{"num_attention_heads": 9, "norm": "rmsnorm", "qk_norm": false, "tie_word_embeddings": false, "init_std_up": 0.0181, "init_std_down": 0.0, "beta2": 0.99, "decay_fraction": 0.812, "decay_shape": "linear", "train_tokens": 906800000}
Each number is 128 + 24 x the weight over its row's rms, rounded and kept within 0 to 255. Layers, rows and columns count from 0. The size above them is the row's rms in percent of the matrix's.

# layer 4 attention query, 576x576, rms 0.0797, rows 440-445,504-508,568-572, columns 512-575
size [ 93  95  96  95  99  97 115 113 109 110 109  88  87  98  92  94]
[[157 110 136 165 115 160 135 150 137 122 147  94  76 117 121 154 127 176  89 143 115 135 120 157 108 124 129 127 113 148 172 120 119 167 151 118 130 123 128 109 116 153  87 147 117  95 187 108 159 127 126 114 159 123 107 100 135 128 154 121 140 100 125 108]
 [136 104 154 157 127 150 132 125 143 135 153 128  86 123 141 158  91 151 140 156 124 130 157 138 150 160  99 116 147 162 149 110 138 128 135 160 167 147 118 162 166 120 166 108 132 131 109 146 155 121 113 147 142 141 180 112 183 113 157 121 116 147  78 104]
 [155 125 150 143 103  97 165 174 142 151 162 128 111 148  66 119 122 107 115 114 110 120 133  85 135 132 118  94 132 138 112  76 127 110 114 147 162 136 111 168 130 127 128 127 120 122  65 151 146 143 135 162 113  93 123 102  86 115 124 130 140  98 158 175]
 [ 98 205 148 130 173 134 145  91 139  90 119 118 119  79 148 141 139 126 172 135 153 163 164 104 187 126 100 146 132 105 164 151 103 151 109 147 130 123 124 174 159 144 126 109 133 138  98 105 127 136 142 133 150 154 105 152 119 126 116 130  95 133 140 119]
 [103 118 114 139 167 133 105 128 144  83 133 112 116 103 131 128  94 141 141 133 143 101 151 135 169 149 129 115 136 119 137 123 154 127 130 102 141 148 113 143 131  77  84  88 132 114 157 138 116 185 131 141 113 115 137 131 134  91 135 142 140 108 138 121]
 [158  83 169 105 146 134 191 134 139 164 138  76  78 129  97 153 159 126 147 137 119 105 136 126  98 144 135  89 138 127 115 123 163 107 135 103 151 107 117 175 157 146 147 110 127 132 122 131 166 114 134 139 163 146 101 166 218 123 173 121 149 141 138 126]
 [144 111 140 126 155 135  80 106 101 161 108 119 118 114 117 133 167 121 163 131 129 106 101 105 136 144 119 135 108 102 126 122 156 108 157 152 137  85 112 149 114 120 125 111 160 142 148 163 165 149 121 118 138 108 149 109 154  99  93 108 135 131 128  76]
 [109 114 145 135 109 132 115 139 136 136 106 146  83 159 130 198 160 157 126 115  97 134 161 121 144 114 159 126 126  65 135 108 135 133 154 115 106 138 126 122  89 117  99 114 136 133 121 112 118 102  91 126 141 111 100 134 151 101 112  89 177 121 132 123]
 [112 148 126 147  78 138  98 160 145 141  68 142  95 141 124  98 111  98 107  96 155 122 156 113 117 159 136 131 130 144 143 129 121 140 142 101 124 158 105 181 139 132 117 133 138 125  84 124 112 147 109  98 159 101 166 150 110 125 136 132 137  92 136 128]
 [136 126 128 126 121 146 110 104 137  72 133 104  98 112 138 120 113  84 137 122 114 141 144 113 102 130 127 142 119 103 116 143 104 128 126 126 144 141 163  82 150 137 143 119 157 117 160 127 154 125 151 131 171 119 124 125 123 179 121 150 100 131 142 132]
 [172 126  86 164 100 108 121 135 102 128 171 141 114 150  73 140  84 107  87 137 124 117 138 108 144 107 139 107 126 122 112 127 185 119 144 121 118 108 116 160 103 133 125 118  89 120 124 118 134 147 127 129 136 117 133 102  92  92 110 145 128 128 122 118]
 [142 123 170 116  77 127 149 123 142 128 100  97 146  94 129 180 157 108  83 116  91 152 105 124 152 148  94 120  86 155  84 109  73 156 135 161 175 151 122 106  68 162 132  83 170 136 130 143 132 125 106 121 139 106 102 110 138 153 125 138 104 167 107 132]
 [113 144 168 155 126 113 108 138 128 147 117  86 125 147 134 131 108 144 104 110 121 149 129 178 115 106 132 145 135 148 134 128  51 156 130 121 107 111 109 127 129 128 129 109 119 131 170  91 136  92 144 168 132 117 123 119 124 114 141 130 122 130 134  91]
 [160 145 132 151 112 108  93 155 116 137  87 129 138 137  82 112  80 159 135 127 124 111 130  96 114 141 138 132 166  90 138 133 100 115 135 124 128  75 138 113 113 143 116 112 110  86 133 119 161 129 132 164 136 114 103 120 113 104 127 184  93 134 137 131]
 [144 124 140 136 103 127 141 133 182 103 130 168 130 112 106 127 115 124 107 128 151 115 104  97 138 112 153 130 113 109 131 156 164  87 114 148 123 169 116  61 141  85 101 134 110 142 101 141 126 102 129 125 144 109 133 143  69 162 123 170 107 124 174 126]
 [151 171 147  85 143 147 121 130 149 108  94 120  95 120 127 149 100 121 139 114 139 106 115 140 175 142 110 148  83 109  88 120 106 113 144 113 116 125 107 189 143 127  97 151 108 109 157 143 158 176  64 146 106 123 167 135 145  92 144 128 105 144 123 192]]
# layer 4 attention key, 192x576, rms 0.0669, rows 184-188, columns 512-575
size [ 91  95  92  95  95]
[[168 171  96 145 123 123 122 137 112  77 141 135 121 107 108 168 111  76 114 110 115  93 117 106 153 119  95 135 101 139 110 123 168 150 130 108 179 102 110  92 118 124 106 169  99 150 111  96 123 158 160 132 147 119 133 121 135 116 164 143 174 109 123 126]
 [ 90 100  99  81  91  86 110 172 101 123 120 131 133 124  52 110 114 169 158 151 175 139 113 126 163 123  91 137 103 139 159 186 195 143 113 117 122 185 102 138  80 140 132 123 122 142  91 135 113 101 126 166 137 136 129 106 155 135  83  92 130 111 120 105]
 [119 113 100 135 102 151 167 101  78 101 129 101 131 159  99  96 124 133 135 136 132 126 130  94 147 117 122 147 109 119 124 134  94 129 108  88 101 100 138  99 150 114 112 112 149 107 103  96 113 163 151 145 110 159 119 139 134 136 126 136 164 156 156  96]
 [101  61 103 128  87 130 112 129  85 133  85 101 119 154 112 127 138 140 119 137 120 117 133 127 140 160 144 187 116 148 174 102 101 114 103 123 110 122  94 114 169  94 141 140 133 123 135 142 105 142 107 103 173 171  97 143 138 108 140 119 159  95 152 128]
 [132  90 135  87 146  92 142 181 170 152 106 112 115 150 143 117 120 169 136 114 151 155 101 171 161 132 142 106 115 136 140 128 194 114 112 115  94 145 105 108 122 133 117 121 114 161 143 120 107 163  97 157 155 120 147 105 131 122 133 158 132  90 110 105]]